Each number is 128 + 32 x the weight over the matrix's rms, rounded and kept within 0 to 255. Layers, rows and columns count from 0. Numbers have three digits each.

# layer 2 MLP down, 192x768, rms 0.09, rows 0-191, columns 192-239
130116108055126125133128141121083125039113124127049104068132137123140128020128165114011041134128109126132113157109120126127117130126094124109132
121126132079126126121126131137190125169121143137141136070106129129139146116133090180152157111126134129125142136125128133132129129121110128135129
128101117173127133124120127126149137164115136117218118141129122128120127128113116131116171134126128137134132073157123127119130125124180136122132
124136128060131154122122112117099129127117130129145131154133143128126169145124095135179171110124144130133140155120116122131119127133164121105137
128121137128126123125130138115104124057125133133156121159133137134138174120100117041202158129137115125119118210133137130141125129125125141101130
132114128137126119129138128137139106123128146135115145120127120125133071132124156096147198119139134131124139072117137125127126131141093135214129
127147127145134120134131131114015129116133098126119124017133114113109174208120054121058099113132145121131128111125125123125112128136110123035128
130102137136117124120121118129129139063135117131189125122142124118128110163099110209103147126122138127126134101134137126127138126136117123196121
128138134081131121125130124131086125218131142129136137058153120127117085153140114161130094138135130132130148087130117122128126131132166115148133
123128125111121119112118138135095134190131119127089125142132131127118189125137114095135190142119143130137126104128123132126134128135127128146130
129144132102136130121135131116090132153131153125173115199135117121126121213135109075191203124131139131114135163144120124118126129132129127102122
128161134144128145126123126124155130136122133128207138172123160133128109077131138094140195143132112129121131126119125130139134131140123137141133
128125118089132138131123125140151121048127129121148135128128129128131225112137118111111159127132128123131117021141104125122139131120140124170137
125112141126137127133122127127043127172125097129148118110119116133118129205133138141153147133138121122133117174129119129136136129131098118102124
132118127157135137133134121129131125189131116141111129060133136133122189069144140155025047115133116125130118058134122124133135129130176126097131
123146139000128132137118130129145136166122124134216104041134145130135064087135103136124089148122128129124110195116126130132137128118098124227133
133132140112128125139134127152156130130120145116109120070118133131135119157135177228203164125122133135128139107126131128116132125131103147141130
128118135167119136128115109135132141160134147134108139168118109127132164198139087215157192123131143130119131063155131127133139130134046119185129
126137143157122134127129125132163120160138124117223136084140115124119150091108057117151171120127118124137132092124134128118131127123072127073118
126156115068121135113123131133068142140129140124127136145136146133129142137120122100114131128129121134135127055146135132119138128136093134210130
127143123097128120136129136125153125165135133126165111142112135126145171167151161079143118148121143131113138110143142131112132128124158132255134
127132114096129148132133124113137120149129103131121137100114121124128126138110118163190165123131128127133138132127116127124143127126155121170131
123124125129126113120132140142080131133125124120139155144108139127125121129118151100173123141122129126129145126140130134124138130130155129154128
127148139132146141120125120116143119159121127120092146141106138127134150164137116249160247122124115124117137090141125123131114127125132129147134
117142126216127119120119124125195137160135136124132127127125134127129072190115130158161134126120119131119143078121144135127122129123174139130125
136147135133130135124126137125123128161135106132196141182117137124128255192129207000182193125136130127132133071151131128124130130122208133127132
132101134113124130133128120140095128135122115123160113110128119126129125092132159159109089133134129133130129093105134130127137130131088134122141
126116120115133141128136128128134136077127146138135122035128134123127038105141095178102110124135109125135124176102122128137129125132116109122121
125124129157136122136137126142111130115132132123152124172138134121135111096150125141102077132128132132129133079113125124124131127125102129118124
140115119083131127125140135105069133099130123120143128176102086129122097116138158063115169117127136119132127120117121122119115129123000129094130
133143145155121121125139140125071129111136112139125143046111139135124124055108090134128088140125121130124104189132128133121135128134124134027132
124119122152125139126116132127050135126132128135104120060136144141127107139133134127112143130126139125123133084133136129104129127124085137051131
135128118037125138121130123132118139041129135151113120156127128130145129111143255197099171138121134129133131171120132130115127126141170125084139
132124136036134125130127126135135125247131125133154126122120114136139133160128193182140101125138128123121122140125134128130151129134175122150130
134132158093130138132130133138091125106124122138134123080133117131132116036128157138139115123121120129137135088127125123113128131128088134154133
122152132120134121139133131142159128140133142125102128117105112121127088071123145199120091130124132136123128159144130129125133129126197125102119
127130129099128130137130126110157128222142148118066126153120120126123123080112084102042068118126149129127113078132129123139129126127185114198127
132125115162121136138128120135095123129131127147127104143150119122132077106127105143114190127121111120126155095129126125131124127125112129110128
126124135057118135124121124139104140120135115123123116237117106127106156161122099127153149127130129129141131168110130125127141129126201124177128
116127133138127128130117112123165124153129109134098123135131116135135126109142131154143131118134136124120115149119114128123142127135161137102120
142124136136131135139135120115120120203125143150121117174129133124144140104133140095157119123130138138136117181123142130138120125135079126094125
126123131151122129132130136127128145153137138147158116031129136142113159169113127104088067124135131127128113208124145129128123128120048120098129
110108118124131117133139132132140107162116125120136121119144115132128072030113000182147123117123111127137123199123134123133124128135134135133122
133146134155126123128137124118083125130126125133255130128116147135142158120116101166255255126131134126118113122135126127122148130135092126214127
121108136174134147122120130126049127107125126136106136167143124132129091113113127167133145121137117133127112205119120132121144126128141119099130
126131124095128123130112123119082120095124144125183139149134141114141154175125140145137206143134129132124133147130122130136138129133057128065130
125112130174128132131131122128117131168129125122045121138111122128139223139139167162042101136121128128122131117126136126140124131119153137067134
133151131093139136134121123142093122178121125117095145126131123121125159179127109175041081124124138128124142249114114126125121128129148141146127
127126116115138131132126118133065120151123126115129137184129111125120072146147115110140168124129112129133129137140125128126134127131150138041124
134129119174121124130128136132052135209131149119061130135130130126130122102105104115128167129137134129117128183128134125131140130120176127140128
122100139136140141128124124125221131149121116134153124134127122135120203136131115189145161132120121133116118060127113124126150128132203127201129
119135131116139118122126132112169128082126129137087134046121124119137124179149109165142150128134128128123139110126120124137109127135200125110126
117121117146135130128132135137154127060130129120169119001142157124127109180123085162092093115134123131125117115119127131145114130132128125000128
132130125115135122132130115123177132109116118125130131141134142128133206194117112082035059135128126131134118158130119129141136128125100126088128
135110136123140121129135145148236132188123142126180122131118118116130132151116063000132064129122111128139125053123114125144132126127202115089125
124134127098119149133123111127068128194131121134169135085133129118114071142132128118146135126136136128131137140139133131136121127132190126092122
130133118126129116123126134136075127071121113130157119175137113130144127082131159094108117127125125122118132138130126127131134126123089122119129
124123122163122127117116131108136115150119134151048131105118150120139102149130132228072129133125141126127111097122142132130132129134061125100121
114123115041131113127136138136161128148129134139131122126140128121126111058138076166130126127119126128133134181105123128144121127121098125087132
139167125154125136117124131140128124082129127130123124134144125124135147170125103079000042124130151134136122154130141127123127127125108140095131
123120130061125120131119122125088129153123126124021120036143133125123075071099107172084108132114133125133137057134131127119146128134165135122125
127152150080136137124119130141111132075132137133163143156129132141132058106139085171170111115126139129121121145154123127134128127122121136131117
144113123096131125126122134124078132150129110128066115149112090125125208173129085044006001144128129119126112201123118131133129129124140133127132
142119126123119137139128134125146127182126129124129146095133134128132168187115124049076116139136117128128134076132118126115138129137123118163134
127125131081128131125135121126136124126134150125044129157133127128124086192107132184047046121121138124131134130136129124131114129124093130052122
121146113057122136127124136121143123233124118129107122192130139130128148121122191074103054121120123128133146000123147123117123129123118123079127
134131119082130137131128131135167143037124151122130121190123156130119185189126201166119122152119115138134158147129152124142134130126208138124133
129132124199130135122119131108078124144135133126094141049101134129122156112120162084105056111126135122134130172127135128136120129137051131115126
126123132163123138127129126131155131061128135115008123202118128122122118147107117030118078130121129128123125169135125125128131129124153136145126
123132125188127124134131124136219130107127115117139115168114117135121142155137096128066074130128131134125111113114132132124128126125191132181126
116155127132131126119129137133089128193132118128076132098146123133138114146129121145110139120130122124126137118157128129119117126134082123105118
129122130093123122127119131137112122112126145126139132043105108123129158113116121131183131152122117127135129163131133127126129131136189133119132
134144149151129124129123127116094126135129127120071133118115128124129154134128120092094056134133122125133121120137137133123128127124205131103125
135124114136125126138131121140102131076126114128049116102122108130121154057141230080048119122131124128134143184126127127110120129140174119134134
127142141063126124118135130128098146159122099120140114089123130124137114113151130082058141124132140129112125222139121124127135130119084126142125
130127132107129125124133134136123128110137138126000133255120128136127179131117111040055000130120137131127131109149139123125132131124228132145129
132119130150134126121132135105089134123132157127128124116156134136115126165118096154198167138132130121118132172137108132133133128133173131096123
130106134151126118119134148133144140120132101133141132126115122137137146110125101050132094134129131128131131183138132135121123128132052131117130
121140124154124137131123119126148125084126121135138126037126109125130134087133157255123112120129119126126124177132118132133129125131141127159129
131140118054116125120126127128190124104123131127174143171121135135126134091102147090134207122133121125136135161154134135120131126135121125034128
128145123090134115128135142128113122149125135114144136157129140124136110047149142052157136132137115134136135127140139129127135128122118144058127
119114125181126135131128125126135132129121126123220132178124151134127165090119148160205227122126118134126115132132129127108116125131236124120128
114109112197130143121125123123163124137133134139140124134128144125135066107144067208162153117134140126120145115113118130129121129126103114137131
119109122138116131132127123129127123066127147118142128127139118131128124151116114120121101128135139124142129172132131132119124128134058117109129
123131135091133144129144118116100112140134120126132141109150127120146144078127145112126136135131111118109151110145126124116139126133193112113126
121127132155143141122126117148197122134127121126183112193133124134121128124125135140207193128140125122119126228118115127115141128119188133130123
129144116139124133128123115123202132098118133142114134153141128130142191078134179204104099126129132129128098032121135124124127129128224127117134
123147128114132124119144120115197125156137129122093116094126132129111097070128160192078099120122118133132112075133135125131123128133116123212129
143128117220119130125121127125065143183125104120121133073126121126135116132097115099096153125128145121132137140129122131118142131122084140082134
129126116044138124118130121123175126159137121135195130170141119133143134119161137071178153114119131122119129236104121132135125128128127134086120
128151109145128145145138132125121128126126120138089128155134119118127040180142138130173142121121116124132148099123137122142121125128160117157118
134114121178130118140123121136134136110134122131133138181126143131124089201114134073136108117122122134136119154135128124141122130127170119232124
122151112076134116124133135133100121132120119144158119131124142123120134139129107150136133132130112124136136068128121128133119128119123135151127
128143119121126130123123126130147136072123122137137125168144124118135104142147174122088148125126139126116111119133131132131136128131080133131124
130118144097130113121128132133158134169133124126147137182111130138127154171126086123197155133127145131122131084154141123122136127131144127162125
135112135192126138131113133141165138119138138132165134163122113135138152177128064125171155127122128130131130170131130132133108127121181119228134
114143134122127129125129126124134126200128137126120105140121116132117113042113169125171051124120138121119143182125125125112130129127172120074118
129147114223122141133117125141132127105118124128134132137142147122138145207116102153120142133133110132131141079137131129127125131140168129098127
127094136122112120130122133131114128121132122140069126044148136122141146075121121200094149132133106128121129122117131128134141128128170138179130
125087150137140122121126127129105122173138123131104128025125117125123076142138059094154133120126114118139118086125124129133109127125130113167131
124132144020135124121129127126024116136131134135139111179145127126134075070145117121077113124130142128127128033122118128130141130134103138125131
123089142088131133122132122122145149227128111127115126026132134135116055053140122115116112149134127122132146096131119130124117127133161130102128
123125109139136131124129119138044124146131135142086131136141108121128122114109140088120114126123139123139127187138124131135126129126174127114130
124140130180127148132126122127148124183129137120160130172113128131120144118130205101188106125136137123138125175120106131134131130126114128039127
123134141211140119136129144125177110145124145132162115163131113143127128020121152109143097128127104132123116133126124131123137128122192128159128
129132143173126133139120138134066133145127138132211134106131138119119093152131124106091123132136145134130149230141125136126125128121138133114131
122146111206128130133132110118157123182127140126153117122123117118138066107124181115130154128136116136136105029121152130130138128125112132149122
129141128100128125143126125143139137011118125133114136145120130132121122087132076078084094119133121129125147161122134127123117128130132126176129
130121134171134110120116126130157138197121099115160121102133111115126154066117107191137162125139138133113128161127131134121125126119102134104131
138133131124128129125125130122120136132124123130085130202121112133138148137131107065107109127125118127135135193119127131119120129132099130099128
134131113194128143138124133133062126185125135129215130155134150124133124233129140201227129123138136129121132148143122127122121127119075132106128
123160126084132123130126120132178126092130141137094131174133134121135097079130087070130073124124124129116112080129143129118122126119100122087123
125113137181123117118128136128202133113126130131136130144121090132134100136126156095081099120114151131132129130140128133118127127120066128131131
127117136172126129120121123113077131090122124118107121119122131129134194155110107104125106141125118124125130012142128132130126128134162142160133
129125130124125130132122129129148126041126119137100103072144133124139087233106109070079119127124123128125123172120123126134129127131081131150132
126128123101130118133133116120156114108132127122105140170117124131122071089159032179106128114124123131119137111112125120120143130129125118125118
112125139040127122123126120119184112138129149117084133062134133125127110120150094167114111126132106135130145164127127123121133129121116137115120
120122124174118124130141112138150123138130135132113134071124151136128120091132133227125109117130127126122117129119135128148148128128094121100129
128120107130118120123121124132117121104126124118119130177135140124117176191142169201111137118134127130127152085158136126121133131139103145109127
136134141241121133135123130136134131047123143124130124134145116138134199135139135098130123136126139132135133198122134129137128126121126128107128
132134111064131130117139132135187130007130128123093143136141142117136100154130132192089020119132120133130110088125112128126116129138052134114132
125126144131127126132115129112164119063131161128144134170129102123143182135147163113149163129118135124133137140120113134113142128128132136161133
129112128158132118119139126114146128144133111117001145205108114126128157143104101165029043130117127124143135028141116125123125128125122125109125
111103121197136127124134120136168130140122113130198115135129131133122102207141132169208184115139132129114122141120114129135122128137167127218124
126127126079122148124123122110130134067119110128168132107129111123118184141113134101168139120133119128124126124129111129116127128124135138129122
138152114152124113131119136140120129062126126121122127116119159128125145135120100101121124141131123130123129054142141125110132127124199137143131
136158121177127131131116137140081133131125127127130148135123132129128141066116104013159120120128134133125126114153119132116127126123156133085127
128119135196131138127129126133115131098122123125146121121133141125114141108123149130143097125130120129138126197131122125111106125131022127073117
125113132096119110132118130133150124108131154121034137099138148133131171105118099128054060120127128130139117154139136126131115127122071136046133
121104122101126130136124122136225133174126126126098133088143123136133121181125097140106125111119132129135123172132130135118138124118088120095125
126131134080120143127116118120189135136132131141105132175136106140134122192140091185148153125122141129122121156134126129138127126124158116158128
131161127119130128130133125123078120127124138134101125179143116128106158124117119137188200134134125132124123050115131128135129131123123127217137
135139120189126121126125141145130134132131129136115120119134136124121126214126133081120111137122121130132122146124128124139132128119092125133134
129148142170124132134124129126168124180122129129130125104113133131134146045119166048211192129123124130122137132133131129116118130122131136198132
132123124137130123125131125134095128164126148128119133111137139138139120110150162109149172138131122124124147160129140132142121129132113120151136
124123118082131123127134119121108118123126116122092132109130139123127067111142122061073056118129126119118123092118135127131115128121123121132131
130149126159127144121122127110107146101129111143116126093122133135135206129145115064141108127130140128123132185133127124123116126126138125077122
132119129143117120128125132126058131091134129134092121090136122122112168153124095065121130115136142125126131125138124127123121128124092119118128
127128137131114120129128130133182134172138130122070131216142124130140109167122109102121183121121132127124134188126123129116139129136132131183134
121127144154136127134131126148176133128128142118157123153132143123114091145121180180179211133129124126117126055122129129126119128127167118255133
137121132179125118142142124121091120106122125125152130126125134133135122082127226124134113134127135128120124155132153128124132127132146139117122
125118142044123123122137125131079129092136122133106106066138133131123149138119136110124097131123101131135105116101145125147130129124042124111132
123104132074124118117129129119197133142134123136139123140130091127138077184123155152185170117137134127116120145107129132145140128121055123102125
127115134141121121122125125136052132094131137116106116122135127130117172170120088110051071132132136129125124140138121127111115131135119138076131
134123127182123139117124132131053144138119099133078116067133129135120154146110069119086122122132139132118135142140121125127146126120046133138123
129155132106129130129128133117129115110128114129080129101133108116136139151122143062086150142130131132128138123113128123129132130133106119185127
128117122043123127121128129143154124070129119131140131111144122140142156155144118190130136112133143130133121064118130130136118129124153128134126
127150136057124122118127136139152124157126128133169104204141128129123111033141125123159137136117135122124125121117133129133140127123135137151122
128115132029126141135128125117220131153120137131169147142124134124114055139117207174255255118137128133121123097133139132128123128121164133207130
126116129024138134131129131145144143078127116137181143129132128121125091127117131112155138129136120130126149162129137131149122124122136117067125
136130118196131137126136137114122128245128123123197131096116132131140236114140113117156145135137136126124114092120127131125129127119064129099126
136127129020117121121134122126151123176123129121111144126130111140123138127134138113195226129125142129130130133136134122118142130126137138167120
130128115173123141120127134126181134122129102128146149170116135130132242165149222143174165117142134123135117080131131126126126129132174121152127
136143141172131128128140133122081131099119127128177114105133136130136116187130171089110060120132126133131139047138132128133124126123079118130131
135123139202134132127123126140158132180124137123113113100123141129136149091150135103110154134134136125124130081129121129128139125123071131055125
129137127140131128135121137129129108029131151130147124066125136129122104122136133141189211126133125127127139158129121120125129130135048127092125
129135130157127129112137130146122128113125140127107116185114150137147179174113144111113101148121135128139123120133132130135129128121189121141136
130131121055118138130122133131155126114128113132083122093113130124141137157142113114084129144125151128127135129111141126131114128134135130201127
126137117100125115119134133134111133158118157132195123025114115122132120052125133154208110136123132125129138171129134130118124125133160135113124
119128149184136139130134116135167125120130149121135151184117122135144183113130172205138058127127128127129118160136122125129126130136144121105130
121096125093130139126133131129091125127122132117089110137118112118131121126108118108071061139120123121136119156098110128129128126124077135112129
130137118142129126125135121129113118067123129132179122105127116121118115105109127192121135114130126121123128158116115130129109127131138117110128
128119128157129104132143135122107122133126133121091121172138155118111120146127115183101169132129132131130109111136126130132123129124194133056127
124142142118138130124134127132050133071144133135137126140134139116126088143141084081126126127122130135136141087136130127133125129134070134116125
117123108147118144133123138110131126130134118130083145173133084116124015144116187069166169127131142127142146028143123126129126128130164137225119
129117121087139126124129119110104121161140137125157133149108165121135090202148069113120082130127135126127134124117129123140123127119099123139130
133117135058134117133138126116157126100130116126174110107122120131113087138148175118163121128124110126121134182108134130136123125130111125172126
123107149065144116127136130121113124170117136135099102163114115128128174080132087182164092120126111125136117130111119125116121127137103136044131
126119140131129122125122128133178137078136122124169121128134136125132099188133167135070051139125142132137116188135123131138117128123172139093131
130113128246126134126122118127139124251132137124109147132124132128130104081141115118147168128131131127118123127130130133140130128122166130161125
130092125071132113125126131109005127157131138135062133019106143124142126003138120208066000134118140128112127124110134121136118124135170121089126
139133116134124126128127122119138118133120121117162137100118118121113167195107079168147183127136121122134122062119115122135134129134153130115125
118158125094130136131129114132173119098134122130177131154152138127131020093138113194087080105125119122134131132126133135142117125119148136098124
135112130051135131129119121125143127116122137135073106126140117130140106152128119075124139144140111137134100118121127131139134127122120125134136
135141124060123130127127131114103120081145124135255131177136122122124190069124084061239250126136130128147135077139133125124136128132072135068129
122119133000125111133135126146151133103128105121108116145150136134133066115141101156161112120121108129140112143120128125139120127132115122099128
140134106220139138133128120117150121169120132138150139168133128124121146108126094172158147135138135120118147159125128131131120130138136123155128
124113129153131123122140119113121130141130123125147107143110109128119139098119204053129140118122123131133118124143131132136123126129098127143127
126139137121128101132136130133140119109136127140089126156140135128145151206147161165050049144136132133136151097136132126140146132135119137094132
130111131232130120129126125148178139163124100116132128113114132127126112234134125130211181128137124122121101169134121130114123127130100128100129
133125143210135108134122129121182118123133134127094144150128114130111122179130078128117127109122138117122132155136124129132132129126124115206125
135126123138130121133115114133150125141130121133152132123118117127131102105153155135165150124125130127115135122123130125131128126121084124154126
130145112173127134124124137126072126157130129135056131166127134129118137085142135057128113140134131126141131198135117127133122127119105134079133
130137123159121143130118111129148151150126115137059132180117121123126167083133255137060066119122141129128130149110121135131127128131185122167133
125135127180129126125144125121092132151125133131064117122139135126128148102124078058117170147121143136139121171141129130135136125133115126151120
129105133126134118138133128156114120112129133129129140048135132131118093109103148210148161130137134129131115222135127134129105130133078140146135
112136132118132144123134131123169143075129114120121136159119127136119075096133180130115079123122113123121135157120124126124124129130164122128116
127117117126123131129127123124128128080130128135046134104111106134115006054133166221080066136116119123129127097115132127140137127125144115089129
120140128142133118143125137125114115050130125125143116210122106128125041122136153121152166118122115130134114092125124126133124127127070111131131
127113132147123120135130124130214125117127148115170148101117133126113145101103137074251236132122116129133142070111126132150135130133177120255132
126121134177120134126129144137178130088137133118139137152116113140135100169149151216187097140123128132121103141124131130112116129120057128105128
133139131072125129136137138132153145175135133124179143164130140128125086097151124071159190125135162124133139090143134129129120127121154134236131